Part of a small language model's weights: 10 layers.
Each number is 128 + 32 x the weight over its row's rms, rounded and kept within 0 to 255. Layers, rows and columns count from 0. The size above them is the row's rms in percent of the matrix's.

# layer 2 MLP down (transposed), 384x192, rms 0.251, rows 222-257, columns 0-95
size [101  98  90  87  99 102 103  93 108 107  99 104  97 104  92  97 101 103  99  86 100  92 107  97 101  99 101  99 112  87  96  91 102 100 102  91]
[[200 133 161 130 190  73 151  80 195 124  91 102 125 168 142 120 131 130  84  58 129 196 122 116 151 121 154 105 172 148  69 133 182  61 144 101 106 148 166  93  73 120  80 186  76 150 108  89 204 120 164 121 132 159  87  67 130 158 111 119 150  98 133 157 162 124 111 129  93 134 134 141 141 185  89 173 177 167 140 148 120 117 112 158 141 129 168 149 104 133  82 163 148 220 155 147]
 [108 142 104 180 191 141 175  96 157 125 135 141 171  70 132 132 125 114 137 130 119 106  87 140 122 102 121 176 133 119  82 185 164  84 110 153 138 217 169 121 138  93 139 156  34 149 111 121 121 159 101 114 139 122 126 117  78 152 153 131 147 108 165  92 142  70 120 179 160  88  73 145  66  97 139 136 104 100 147 109 114  94 125  77 111  89 124 152 183  75 123 128 181 140 190 104]
 [117 132 100  37 119  84 153 140 103 103 139 135 148 142 182 186 164 159 162 158 155 171 155 117 166 143 137 165 190 191 122 107  93 180 118 144 160 161 124 156  49 134 109 120  92 158 152 106  79 152 139 194 193  81  83 124  91 134 116 149 143 115  84 132 106  91 120 104  65 126  97 132 175 116 134 128 104 134 144 139 109 125  48 146 136 110 140 155  87 128 102 112 105 143  90 114]
 [119 146  89 108 137 141 213  23  97 108 137  61 119 123 106 126 105  91 201 134  97 110 151 110 154 105 161 172 154 165 166 152 149 138 138 159  99 150  42  90 152 108 163 164 181 129 157 146 128  99 121 130 123 117 144 134 120 176 134 170 109 125 126 150 135  93 142 135 132 130  92 120 195 154 226 120 104 153 157 192 119 104  74 171 154  94 105 148 202  97 128 145 162 113 106 165]
 [ 85 149  82 117  87 162 121  61  91  76 164 146 171  92 129 162  72 133  98 131  99 116 146  58 146 118 147 132 126 175 189 114 152 153 143  36 102 152  97 127 156 167  84 149 113  96 119 138 133 161  96 155 129  89 134  98 128  36 127 144 140 111  66  70 117 162 110 184 134 130 160 123 128 173 180 165 123 128 110 157 148 116 147 161  71 118  87 167 124 128 174 135 163 132 120 135]
 [183 142 150 147 158  66 119 130 192  44 150 111  63 160 105 142 103 169 177  94 160 108 123 133 107  40 150 130 154  92 130 162 109  65 134 152 165  86 104 156  89 136 131 121 108 122  52  97 111 163 138 111  60 127 115 126 145 161  61 121 127 173 111 102  73 112  97 170 145 124 115 145 138 168 138 120 112 165 164 161 103 113 151 117 140 181 142 147 112 148 108 106  98 131  91 131]
 [140 149 170 128 177 150  80 100 178 105 125 101 137 127  83  96 126  96 100 146 170 138 212  87 114 102 172 118 156 144 139 117 138  97  84  86 116 133  89  79 140  86 131 132  92 138 125 130 136 126  79 151 205 143 113 102  94 160 149 193  80 189 165 156 109 134 118 150 131 146 125 131  96 174 147 120 118 187  93 142 121 111 145 120 102 114 148 103 107 108 143 132 139 134 182  46]
 [137 163  94 124  62 120  73 114 183  65 111 134 106 118 120 141 120 130 124  92 110 146  86 104  94 151 148 100 164 114  94 154 187 140  81 147  82 156 173 157 144 112 123 169 101  80 148 105 107 152 122  69 164 192 121  93 160 108 129  83  90 110 196 139 121 188 131 163 160 174 139 102  96 123 142  78  77 148  42 115 159 150 130 164 137 138 140  79 158  88 160 118  66  68 104 136]
 [123 182 149 131  60  46 124 147 174 184  58 142 152 137 120 121 155 165 153 116  69 134 175 224 152 120 164  89  87 133 125 135  98 119  88 170 162 123 117 125 146 111 142 145 172  91 129 134  84 151 173 148 131 146 199 158 140 131  90 165 149 119 176 139 120 161 130 165 148 113 103  75 117 135 127 126  85 179 153 139 214 103 173 113 135 149 165 123 141 118 137 137 136  38 158  83]
 [169 165 142 123 127 132 127  97  86 167 106 116 105 137 135 149 172  92 114 105 149 126 148 101 125 169  80 119 151 129 101  91  84 143 167 155 105 155 136 101 119 102 133  95  73  84 104 120 135 107 186  88 153 186 118 146 126 117 128 104 160 141 103 134 128 100  92  58  89 144 101 170 119 122 109 189 179 151 104 173 119  76 115 170 103 124  78 148 118 110 123 144 148  95 144  92]
 [122  91  87 119 113 143 204 148  90  97  98  81 141  92 145 118  92 140 136 154  77 163 143 169 141 137 156 164  81 102  94 193 180 148  87  61 102 151 105  95 104 202 196 167 142 110 153 131 104 123 130  89 143 119 172 107 180 115 107 130  92 139 104 185  55 137  78 135 161 150 144  76  74 162  97 144  84 160 141 157 189 113 130 111  80  89 187 161 151 119 166 112 158 131 165 134]
 [104  86 134  97 103 135 123  95 100 146 104 130 148 112 171 179  93 160  87 166 117 106 140 157 140 122 132 171 119 118 131 100 130 101 107 130 128 143 182 182 160 155 160 116  60 153 121 158 124 129 141  92 149 114 100 117 138 102 159 105 122 133 167  87 107 125 191 105 142 147 129 113 118 173 123  98 120 144 115 173 171  66  89  71 101 141 136 106 167  74  85  99 136  87 115 127]
 [148 154 138 145 113 105 149 114 111 103 142 141 161 134 143 114 152 114  81  87 183 144 134 108  82 167 138 105 121 132  96 120 102 126 142 149  91 131 119 100 168 160 122 152 181 118 147 178 114 121  98  64 107 155 112 145 114  88 193 163 147 187 164 157 125 117 142  96 137 117 131 165 169 117 137 137  87 108 124 157 116 154  96 152 133 133  84  80 142 131 144 101 142 166 106 108]
 [188 107 128 131 153 140 105 134 143 199 113 102 169 116 114 119 114 111 156 130 122 169 108 213  52  90 123 129 161  92 189 155  94 117 102 120  93 142 182 138 111 170 129 120 144 116 132 152 151 105  75 136  92 150 160 118 116  88 118 136 120 183 179  83  89 128  93 180  98  96 154 140  83 138 160 186 120 144 149 205 117  60 144  91 126 139 178 167 126 171 127  96 120 123 155 109]
 [133 107 133 135 126 121 145  89 126 116 137 141  89 159 185 114 121 147 157 126 102 122  97 132  81 108  29  88 118 146 153 155 129 122 148 218 145  66 130 182 128 117 118 191 166 123  76 146 117  91 111 106 130 164  85 133  75 151 148  89  95  92 125 104 130 122 163 146 109 115  97 168 132  94 141 124 114  82 129 143 119 160 164 127 136 147 109 119 154 202 159 125 106 164 134 115]
 [ 89 151 156 155  78 115 144 128  94 134 160 102 101 105 123 160 105 168 149 169 128 123 129  94 104 129 157  69 145 145 151  57 155 118 116  65 156 126 157 185 111 101  65 149 132 134 181 139  96 145 150 162 103 139 120 162 125 115 146 129 138 145 164 155 121 123 107 133 143 122 133 125  86 138 178 133 177 124 115 173 147  90 167 130 176 104 145 108 136 134 123 113  63  79 123  95]
 [ 94 117 112  90 187  96 170  61 143 139 133 119 104 175  73 119 125 150 112 104 106  96 191 143 174  27 132 167  25  93 127 129 159 147 116 130 106 104  83 162 108 103  70  87 164 134 170 102 140  80 155 132  98 124  68 129 105 123 142  74 142 134 137  76 139 177 122 165 202 117 109  67 130 174 137 109 156 135 142 141 175 101 117 105  95 120 158  90 148 130 131 130 107 159 155 122]
 [118  74 138 109 108 111 139  90 129 126 160  91 114 147 185 130 173 122 152 110 141 115 124 168 138 150 179 167 106 154 149 148 165  83 157 119  79 143 116 151  94 161 125 133 113  89 223 130 117 168 132 116 151  97 151 145 151 154 116 167 134 173 109 102 175 147 151  83 130 139  62 148 106  94  72  92 146 132 169 146 107  65 121 169 181 147 133 107 115  97 151 103 188 128 163 142]
 [141 145 151 135 109 144 133 111 116 100 181 145 134 132  99 142 107 135 154 163 105 126 134 120  98 138 101 157 159 134 105 179 192  67 153 191 115 138 171 133 114 123 179  84 119 118 196 149 101  89 171 133 126 152  83  73 162 128 119  92 141  56 136 105 180  96 140 163 119 136 134  78 118 108 117  85 118  98 159  98 119 162 125  65 148 104 135 115 139 177 111 171 129 104 104 113]
 [ 72 116  66 101 155  86 125 101 138 105  96 142 151 148 111  86 125  43  85  96 127 102 129 123  94 127 113 111 151 121 122 131  99 109 133 118 209 163  92  78  82 117 148 129  61  97 124 100 138 123 119 141 120 111 160 213 122 118 121 143  84 156 103 138 142 134  91 104 168 147 128 116  54 127  89  80 125 150 132 163 137 132  81 130 157 116 166 126 137 115 115 134  80 144 138 120]
 [166 102 106 142 139 120 111  97 107 119  91 147 120 181 191 153 159  97 147 178 102  89  85 115  85 110 145 145 110 137 177 174 112 143 152  89 123 122 127 148 128 139 103  93 138  63 132 150 110 117 143 166 173 154 110 182  86 105 122 107  67 118 122 159 153 202 125 166 146 116  86 100 231 134 195  98 148 145 121 142 176 175 129 185 128 110 129 163 113 109 132 170 109  97 126 119]
 [157  79  63 182  71  92  88 133 108  90 102 110 121 143 150 110 142 106 185 108 137 104 107 123  89  68 142 100 127 109 123 151 164 109 134 115  86 150 141 119 152  80 148 144 193 122 148 145 143 108 143 135 102 136 102 155  96 138 170 112 108  61 130 112  91 182 100 122 139 205 107 133 206 124 116 177 123 137 110  93 130 101  81 108  52 139 141 157  98 157 115  88 194 106 149  83]
 [ 79 138  97 131  40 131 135 139 119 157 134 120 138 122 175 113 190 174 120 127 188 128 180 112 147 127 139  79 123  67 160 115 112 179  98 153 105 137 133 118  96 180 131 159 143 180  81 113 102 158 138 143 102 123 166 138 107 116 147 192 105 136 153 123 125 160 109 151 158  74  63 130 139 137 135  92 144 182 101 106 142 103 117 163 165  49 124 110  93 135 143 133 154 158  86 128]
 [160 124 153 148  93 157 185 108 138 122 105 131  69  88 103  69 106 156 201 177 158  65 169 136 144 169 112 167 151 152 184 184 130 164 161  92  87 130  88  73 189 130 103 108  90 132 135  75 111 100 192 116 107 170  90 153 171 201 143 162  77 158 115 131 144 157  99 129  86  64 113 107 106 160  98 145  39 139 132 103 172 157  97 192  99 171 147 152 169 176 158 171 125 120 121 114]
 [ 97 141 167 121  89 143 142 123 124 126 149 119 103 124 166  99  80 119 182  58 105 152 113  65 163 111 104 131 213 116 186 171 179 177 167 123 127  82 114 171 140 151  91 170 162 125 160 120 160 171 159 115 151 161  89 162 157 155  99 155 131  92 123 119  77 172 100 109 140 117 139 121 158 173  74 131 119 109 151 137 120 149  99  81 173 152 137 132 103 105 113  80 177 199 112 174]
 [161 154 136 115 157 194 171 113 166 146 108  90 117 139 134 115  91 107 161 162  88 102 139 139 128 169 154  80  89 212  93 152 114 111 117 130 131 137 109  33 163 156 146 167 130  95 184 122 148 121 137  78 115 120 100  97 142 155 142 127 164 100 134 127 171 200  75 137 169 151 122 110 156 130 112 152 141 120 237  76 151 120 111 164 184 133 158 133 163 129 176 122 101  86 220 172]
 [133 109  93 131 104 126 201 129  44 142 153 109 127 172 165 131 167 143  98 150 123 139 166 129 147  70 108 122  94 109 106 142 131 113 141 116 117 182 129 171 160 164 137 147 106 146 114  86 121 106 122  78  63  72  38  83  93 105 181 206 121 108 125 118  91 133 122  74 187  91 105 145 113 142 102 132 106 125  87 124 133 114 112  64 172 103 109 131  70 127 116 116 107 172 104  80]
 [122 135 139  97  64  63 132 157 175 158 152 114 173 164 151 106 149 117 158 104 139 163  77 119 144 149 102 107 130 169 128 148  86  78 151 157  62  98 160  56 115 127 127  36 116  87 172 154 142  86 143 154 163 183 125  87 123 100 123 108 146 116 141 113  93  88 131 158 138 173 104 138 151 122 156 133 129 139 144  95  87 141 112 183 142 101 161 107  79 164 172 134 138  97 168 151]
 [113 140 214 155  90 155 173 116  81 101 156 109 134 111 162 150 162 102 153 190 125 119 166  93 154 125  71 128 138 103 120 119 124 106  95  96 161  82 142 145 159 192 167 176 137 100 125 136 101 101 129 114 121 188 124 111 151 122 151  67 144 141 115 117 164  99 108 150  89  69 149 157 156 193 170 122 146 166 116 160 101  87 185 147  85 172 112 101 146 110 154 151  75  83 135 137]
 [154 133 178  95 147 115 139 161  93 128 180 165 125 183 148  95 104 158 135 103  88  89  97  96 119 112 106 154  98 106 121 130 187  64 115 141 142 134 129 168  85  83 136 137  98 118 186 159  90 141 166 178 163 116 110 123 143 112 169 146 180  44 128 197 170 160 111 143  96 149 141 168  83 141 123 100 183 164 117 121 130 124 144 127 125 164 134 138 167 147 141 192  99 139 113 120]
 [ 25 143 131 176 122 155  87 114 151 160  69 143  87 148 145 144  99  77  97 166 192 179 151 126  83 109 192  77 122 148 122 146 126 148 149  97 185 120 179 128 148 147 149 153  94 163 133  83 118 127 134 146  78 165 148  98 169 169 146  87 137 186 128  72 185 151 185 119 132 170  90 188  50 104 120 128  92 131  79 143  88 120 115 135 153 132 117 120 174 143 139 157 178 117 109  90]
 [ 97 143 142 199 144 132  84 100 130 133  86 118 102 174 144 111 150 166 163 173 136 127 116 131 154 120 130  83 111 111 122 159 146  81 129 159 149 139 145 136 130 147  70 141 117 109 123 169  88  61 112 159 194 111 175 148 198  75 106 138 156 171  63 158 111 111 124 121 167 134 200 153 140 141 171 116 118 147 158 107  96 164 103  55 163  81 133 188 130 152 139 150 123 165 136 136]
 [155 192 103 171 131  63 141 105  58 112 175  72 119 149 100 163  96 156 120 115 144 104 157 153 154 104 135 137 114  92 168 119 108 133 159 164 101 106 105 172  61 130 152 167 164 189 126 210 169 124 173 119 127 158  95  80  79 153 136 169 153 147 170 109 109 103 118 138 124  87 167 149 117 115 141  80  85  89 118 151 127 174 138 151 180 129 119 125 125 116 103 170 160 162 100  99]
 [ 89 170 120 105 156 151  90  72 160 211 127 126  70 154 147 122 125 151 181 155 141 108 189 136 162 112 113  98 122  73 130 158 192 143 121 107 106 165  89 124 168  88 124 131 143 169 130  57 123 154 177 140 127 106  90 151 158 105 164  96 129 127  72 118 126 140 133 113  72 157  94 148 161 122 163 152 111 151 134 122 169 150 174 155 101 139 110 118 102 104 182 119 114  92 130 139]
 [130 189 120 132 158 136 116 133 171 117 150 122 214 143  90 128 195 158  65 176 118 116 172 146 168  98 101  99 109 162 138 147 156 162 134 145 120  74 127 101 134 107 131  34  77 103 151 131 141 129 147 134 105 146 173 170 188 161 144 126 185 104 104 127 104 108 169 112 110  97 135 190 119  93 133 161  76 180 100 144 125  93 177 123  98 169 109 144 195 100 123 194 118  86 153 133]
 [ 67 161 219  91 144  62 162 125 142 129 133 115 151 168 156 108 128 161 180 100 165 115 102 177 100 131  46 130 161 137 101 118 111  98 132 131 140  68 102 139  80 142 152 109  91 102 122  80 120 132 124 112 175 125 140 202 102 153 114 149 145 105  96 105 114 120  90 124 132 159 105 150 192  91 119 128  93 157 125 109 166  89  70 128  79 120 120 143 122  95 112  81 156  91 101 132]]
# layer 2 MLP up, 384x192, rms 0.255, rows 223-258, columns 0-95
size [100 110 105  95 102 109 101  79  89 103  95 107 104  96 107 110 107 100 105 101  98  96 100 103  95 101  90  95 101  99  97 102 104  97  93 111]
[[122 189 120 144 128  70 147 142  78 157 102 135 169 116 155 212 199 157 150 135 122 214 199 135 106 142 116  98 102 125 148 126 115 149 149  57 119 121 137 167 131 126 232 148 117 176 163 120  95 138 147 156 167 123 110 133 153 140 157 125 143 101 119 139 147  66 171 113 110 153 102 105 127 202 110 116 151 117 118 155  95 117 117 142 176  77 135 109 112 152 127 144 124 115 176 141]
 [118  76 147 114 107 159  89 125 190 137 148 184 122 116 123 131 157 126 161  78 123 140 143 167 172 136 164 101 186 156 138  89 225  73  94  90 159 170 123 145 141  76  53  76 144 178 153 157 139  98 133 101  94 110 160 109 250 168  92 203  92 158 105 127 119  85 117 179 114 112 149 155 146 117 162 109 116  83  97 112 115 138 117 116 109  83  58 123 162  70 102 110 168 168 180 133]
 [117 131 119 157 124 120 118 109 118 150 122 128 121 157 115 140 149 138  83 129 170 227 122 124  98 130 140 168 104 102 150 113 132 143  69 101  92  69 124 104  63 119 115 149  91 111 136 138 110 129  89 158 152 199 142 109  84 108 128 141 109 152 150  97 102 175 173  93 120 105 206 108 182 123 141 158 175  98 205 131 121 169 141 123 128 140 125 184 102 144 160 127 147 104 117  81]
 [194  94 113 145 145 118 115  82 181 163 155  87 169 138 135 146 103 164  80 113  72  99  77 165  70 128 185 128 138 118 137 141  86 161 146 136  84  48 126 130 139 178 105 114  50 157 175 157 162 140 157 108  70 122 158 136 137 122 118  90 100 152 103 155 160 108 162 130 156  69 121 105 162 110 163 135 144 184  69 109 163 203 149  93  82  80 128 116 152 101 136 113 135 118 115 118]
 [111 114 126 100 186  80 150 134 129 160  84 104 152 130 175 147 154  97  76  72 166 149 112  89 172  80 168 138 138 113 146  87 175 144 126  98 169 176 161 185 125 142 115  89 145 176 148 145 102  91 141 142 107  91 174  85  84 118 157 121 185 157 109 128 124 161 115 121 118 186 148 125 125 134 141 136 154 104 141 133 114 125  94 140 111 115  99 133 197 172  87 133 130 161 172 155]
 [142 131 127 105 136 156 122 151 158 172 106 114 169 173  77 134 124 115 142 140 138 138 125 145 134 115  98 155 141 114 170  97  96 135 120 183 106 148  64  74 116  87 150 122 154 149 134  42 125 125 127 146  79 119 184 149 113 111 107  72  62 145 184 150  90  68 123 131 116 109 138  89 124 137 114 128 213 171 119 168 104 168 148 108 110 143 150  92 144 202 155  71 134  85 150 130]
 [145  90 127  64 135 137 113 167 128 142 139 113 147 124 141 158 213  70 138 129 108 191  81 151 188 121 128 140 151  62 113 153 148 136 142 142 153  90 111 161 122 143 125 158 132 125  87 112 159 116 166 212 109 122 120 110  71 108 139 129 146  99 133 138 100 177  96 172 142 100 127 162 108 149  93 104  82 144 115  59 123 104 148 128  68 176  90 212  85 110 112 103 154 142 118 152]
 [122 126 127 138 118 149 133  82 147  68 134 139  95 170 148 127 163 129  89 122 134 116 106 135  77 125  87 159 152 167 171 144 169 122 125 123  42 127 128 184 135 146 160 135 127  59 134 115 135 126 125 114  64 141 208  96  98 129 106  96 108 149 183 123  62 132 123 110  93 152  53 134 153 110 138 129 103 115  89 118 203 129 138 131 164 112 131 125 142 150  99 151  47  68 101 112]
 [157 146  93 135 120 102 111 153 136  87 122 183 132 123 152  87  99 183 106 160 153 152 158 124 125 143 125 133 113 134 137 151  79 132  68 128 148 121 138 173 114 128 133 116 135 152 121 161 116  83  88 107  78 113 116 142 135 165 122 133  91 166 154 127 128 216 171 106 155 122 185  96 121  97 117 125 224 102 142 179 107 179 115  86  86 165 116 132 112 157 138 165 125 160  81 151]
 [133 133  91  77 133 127 150 154 152 176 148 156 106  83 167 148 127 169  99 158 175 131  66  88 126 128  99 151 112 137 117 124 123 201 173 129 148 123 104 166 114 182 127 134  82 107 121 120 117 182 133 115 161 136 107 180  78  92 125 118 130  88 186 153 155 106  98  83 134 107 178 111 120 132 167 124 129 108 118 125 140 134 136 205 142  70 148 103  75 183 123 127 165 107 138 110]
 [ 83 132 149 123 150  89 136 112  85 100 155 167 132 148 143 143 132 114  83 140 108 151 109 134 157 150 126 125 154 128 135  77  77 164 111 107 115 114 114 145  77 120 108  99 132 115 162  75 140 106 130 138 153 135 101 182 140 126 116 125 113 152  60 141 107 117  83 166 117  60 108 124 191 154 211 139 120  55  85 145 133 161 139 180 135  89 147 140 185 151 185 178 156 139 157 133]
 [116 170 126 134 132 126 123  99 194  66 129 167 100 105 121 182  91 149 171 168 155  84 121  90 147 114 171  89 186 168 160  50 164 118 127 159 134 159  75 131 118 129 131 140 152 198 136 174 128 110 108 131 156 176 149 139 144 152 170 156 140 169 145  58  78 142  88 166 134 127  84  77 121 147 129 110 139 167 134  74 131 156 116 111  79 164 155 157 148 124 161 151 136  98  72 110]
 [165 142 152 157 132 113 132 124 171 114  76  85  96 116  96 184 106 126 128 139 150 107 143 128 176 133  98 134 138 133 113 118 134 203 154 100 181 113 155 119 135 154 123 184  93  86 143  67 197 155 126 125 136 101 119 158  67 136 223 179 164 115 117 162 111 168 146 129 117 110 128 139  87 124 125 138 116 122 157 137 115 114 167 177 163 191 111 116 124 123 111 148  80 110 145 115]
 [107 120 146 120 180 137 140  91  76 185 117 152 144  84 114  92 131 162 154  84 167 150 161 145 155 150 145 151 143 114 111 146  87  57 133  98 153 157 117  92 133 159 165 108 107 116 131  99  99 123  95 161  89 158 156 152  73 155  77 138  98 122 170 186 143 120  68 156 116 114  73 177 125 106 185 140 173 100 137 148  72 154 123 187 142 133 131 146 102 130 105  65 144  97 125  91]
 [ 66 143 141 115 127  87 169  55  96 149 140 130  70 121 162 135 149  68 169 109 140 173  87 188 116  94 111 160 112 120 102 136 103  66  96 117 119 133  98 149  84 142 135 126 142 153 147 148 143  75  95 113 159 137 147 110 154  74  82 121 130 116 109 105 153  50  77  49 179  73 212 177 121  94  92 202 107 131 118 115 146  77 119 111  87 164 159 123 148 129 151 110  97 147 132 116]
 [112 169  53  67 118 177 135 127  92 125 150 128 116 142 170 108 144 144 101 119 157 178 142 129  93 168 118 127 146 167 107 127 130 156 117 210 136 103  62 144  96  94  98  81 169 101 168 145 151 123 106 114 130 175 160 164  86 129 199 111 123 117  83 193 168 122 177 158 114 192 108 109 118 135  85 166  83 119 210  59 142 123 118 159 136 128 118 122 134  95 128 140  99 164 148 159]
 [207 135 165  68  90 186 152 146 102 109  70 120 120 103 107 126 146 120 145 173 176 112  79 140 181 112 134 136 138 134  79 141 115 147 152 174 112  99  92 117 111 133 150 127 142 157 173  84 197 135 154 149 122  92 113 150 141 148 122  91 151 144  92  74 143 151 205 132  76 166 164 160 125 163  91 153  99 103 107  88 123 122 130  83 166 150 146  60 153 135 205 166 141 174  97 102]
 [132 111 152 119 126  71 170 159 132  73 178 175 111  78  83 111 136 142 102 115 166 113 147 126 129 123 132 188 139 176 147 138 106 127 112 100  94 101 146 104 122 142  92 151 161 121 118  58 146  79 124 201 147 129  72 136 123 137 133  61  69 130 171 132 125 156 110 128 118  46 120 124 165 156  49 124 133 178 127  88  94  97 172 227 108 134 127  90 133  69 134 157 116 124 159 100]
 [ 88 116  78  80 135 120 156  94 135 128 164 165 137 189  67 157 127 121 161  89  96 137 146 146 122 123 143 124 131 135 101 126 148 172  88 113 118  96 114 110 105 152 120  88 160  75 160 114 147  87 140  63 145 153  60 159 116 124 127 141  67 124  99 120 121 134 108 139 153 139 140 100  94 128 121 157  83 139  88 133 149 124 186 140 123 112  91 170 119 177 158 110 172 107 148 162]
 [111 131 142 166 138 115 141 129 107 131 122 165 130 102 109 103 106  96 170 210 127  91  84 167 170 124 102 102  33 130 104  85 134 130 146  81 155 127  58 160 132  83  62 139 166 117 113 190 145 157 101 167 158 113 148 126 139 163  94 135 118 106 170 163 190 111  97 134 149 143 142 147  78  84 133 136 109 169 106 105 147  82 109  96 111 140 119 167  69 143  88 113 170 107  67 119]
 [191 147  87 187 110 161 126 157  83 121 126 163  96 147 118 125 130 108 101 117 184 146 112 139 121 155 165 159 183 169 127 123 135 126 115 133 126  43  88 140 136 105 171  81 105 125 129 155  87 159 142 158 142 121 179 106 156 125 107 109 143 114 158 138 155  77 136  79 138 136  89  67 166 124 149 165 103  91 158  65 105 146 123  75 152 131 162 197 105 114  91 145 124 139 126 113]
 [ 92  78 110 175 104 142 190 128 138 130 162  86 104 156 121 117 153 138 148 168  53 144  94 217 152 126 144 123 180 172 131 123  95  99 111 177 106 133 110  95 182 110 114 159  80 120 172 154 143 159  46 146 144 172 133 144 162  82 140  80 122 116 107 146 166 144 114  99  58 166 136 137 126 112 109 114  53 113 160 115  94 116  97 125 106 148 169 173 102  99 112 138 113 184 144  59]
 [145 166 157 153 164  76  59  83 174 115 105  99 211 143 161 129 169 134  93 138 156 131  96 129 106 101 102 159 110 161 165 133 112  97 119 159  98  99  87 144 111 127 154  89 133 168 183 122 155  58 102 133 119 162 119 134 125 127 123 149 131 134  90 147 197 114 185 201  60  97 104 113 153 133 102  58 169 171  91 142 150 161 105 186 102 169 125 130 154 143  60  65 112  99  73 101]
 [133 106 199 189 155 131 106 113 145 118  95 129 175 177 165 129 116 128 128 139  57 140 170 109  50  82 125 118  72 138 160  45 119 130 149 163  70 179 139 153 149 110 195 109 129  98 137 133 117 159 114 146  70 144 146 151 112 128 117 128 149 103  87  94 151 101 196 150 173 145  95 115 122 168 104 208 119 141  91 104 100  71 163  92 135 185 109 140  98 103 144  70 117 106 144  89]
 [124 147 167 132  75 161 157 161  72 127 101 147 133 136 159 143 120 133 124 122 144 118  87 103 114 132 192 132 103  61 146  69  71 115 107 152  71 144  64 137 191 114 161 111 160 148 143  85 120 108 142 183 115 119 170 198 116 101 153 151 135 137 128 121 130 164  82 128 135 132 163 123 126  90  75  86 139  82 168 113 112 157 119 127 115  87 161 220 127 139 128 145 100 133 142 122]
 [133  96 143  95 135 113  60 140 162 144 138  73  95 201 101 116  96 147 110 129 155 135 149 126 151 146 130 118 118 148 142 119 152 124 115  95 106 148 171 116 138 185 132 123 107 100 149 125 128  79  78 147 125 150 173 135 141  87 104 120 111 105 173 142 105 130  84 198 145 131 138 146  94 117  85  90 166 117 121 143  92  87 132 199  88 124 115 108  98  95 160 156 150  69 150 128]
 [123  89 134 124 151  74 118 113 123 177 101   0 107  72 161 171 123  45 113 162  79 155 157 125  73 109  85 128 146 134  98 112 160 160 111 161 135 127 202 132  62 130 179  95 102 159 116 126 117 160 157  99 137 165 161 155 101 112 134 174 123 120 145 118 140 113 155 108  85 122 118 144 101 148  84 124  94 157 193  80 138 153 148 183  88 151  73 129 154 125 140 113 126 134 149 138]
 [127 173 116 125 155 169 160 130  98 117 147 151  61 131 127 166 143 109  81 154 140  96 101 111 162 161  90 161 130  97 103 127 194 140 203  90 105 133 179 113 105 106 129 100 139 104 136 116 173  85  85  95 113  88  92 150 151 149 105 133  92 130 103  78 140 111 164 128 123  61 164 120 110 122 118 207  79 172  41 124 135 153  69 107 135 107  83 154 127 147  83 110 105 152 102 104]
 [141 135 161 111 153 115  88 135 101 148 218 158 120 167 133 112 182 169 128 101 120 133 151 112 113 190 110 113 101 143 151 130 129 153 137 123 158 106 128 121 101 128 155 142 206 101 151 117 149  96 154 150 102 110 140 121 101 140 175 153  80 127  79 142 135  90  93 177 125  93 148 177  83 150 152  94  94 163 129 167 163  92 130 154 127  63 142 121 137 166 135 124 120 156  83  80]
 [164 124 119 158 117 155 142 188 150  77 190 139 105 111 126 109 114 109 123  81 133 130 161 193 155 123  99 134  72 153 121 140 167  82 179 137 137  46 105 124  78  92 120 108 133 164 132 100  55 171 124 126 112 109 120 164  71 139 105  92 125 140 109  87 126 103 140 179 138 146  76  98 130  86 154 129 174 105 186 175  90 108 197 143 140 114 117 144 136 125 107 181 107 124  97 178]
 [ 95 162 113 106 135 180  60 100 113 156 165 117 102 118 152 136 127 122 118 132 123 105 124 143 168 140 150 155 118 120 107 134 154 151 154 183 130 105 163 129 145 102  94 216 152 112 146 125 155 129 102  85 102  55 112 110 120 118 141 116 116  70 132 125 137 110 133  58  98  97 133 137 117  59  93 119 150 141  75 130  95 122 151 157  87 161 126 167 107 101 125 116 124  96 186 100]
 [134 123 119 110 151  87  85 100 107 116 109 182 121  94  89 127 140 119 103 116 132 114 131 194  95 145  87  90 121 178 157 113 118 115 155 167 189 147 160  77 152 160 134  66 161 160 200  94 130 161  73 114 139  99 118 156  99  73 121 103 120 165 118 147 142 175 163 163 112 121 128 152 101 129 108 167  79  77 111 132 173 124 156 102  95 115 184 163 163 125 114  94 111 150 175  90]
 [120 202 155 118 127 142 147 146 100 128  75 119 143 136 123 116 121 142 102  93 140 128 124 132 141 213 153 141 149 127 150 110 148 110 189 107 111 133  96  97  74  90 154 140 141 137 113  82  96 149  94  80 146 132 109 103 156 137 133 105 188 116  93  80  98 152 157 139 162  95 193  81 120 121 173 157 144  97 123 144 180 139 145 136  88 166 100 103 112 133 131 166 116 126 108  92]
 [118 130 109 127 134 136  99  84 151  80 194 181 109 134 138 138 176 144 128 117 145  96 106 135  86 132 171 172 200 104  91 121 189  93 103 135 173 146 107  76 149 137 116 109 109 112 106  56 198 131 162 117  89 138 138 133 114 179 111 138 148 121 118 186  85 197 138 117 137  87 162 108 133 111 119 112 135 113 101 113 107  91 118 162 114 172 117  50 106  94 130 125 150 117 191 121]
 [142 109 176 150 122  93  85  84 120 115 106 152 126  77 128  80 144 121 127 164 104 183 109 123 127 157 184 163  99 144 231 122 168 155 120  54 105 140 153 136 141  96 112  71 115 127  99  84 156 131 163 133 179 169 149 106 137  94 109  99 146 135 136 159 144 135 118 151 138 125 125 120 153 156 147 144 110 100 103 144  77 132 146 142 131 156 105 202 160 130 123 158 153 139  73 107]
 [116  79 130 149 190 172 118 134 166 193 133 173 118 130  56 107 148  96 118 216 108  90 144 172 117 160 190 142 119  96 125 167 140 138  95 115 138 162 119 171 128  74 129 151 167 165  83 115 155 104 129 146 110 155 152 136 133 185  92 114 125 138 110 176 148 148 105 115 155  54  85 157 148 119  82 158 139 152 160 172 114  91  81 177  86 124 165  95  96 170 155 135  96  93 114 166]]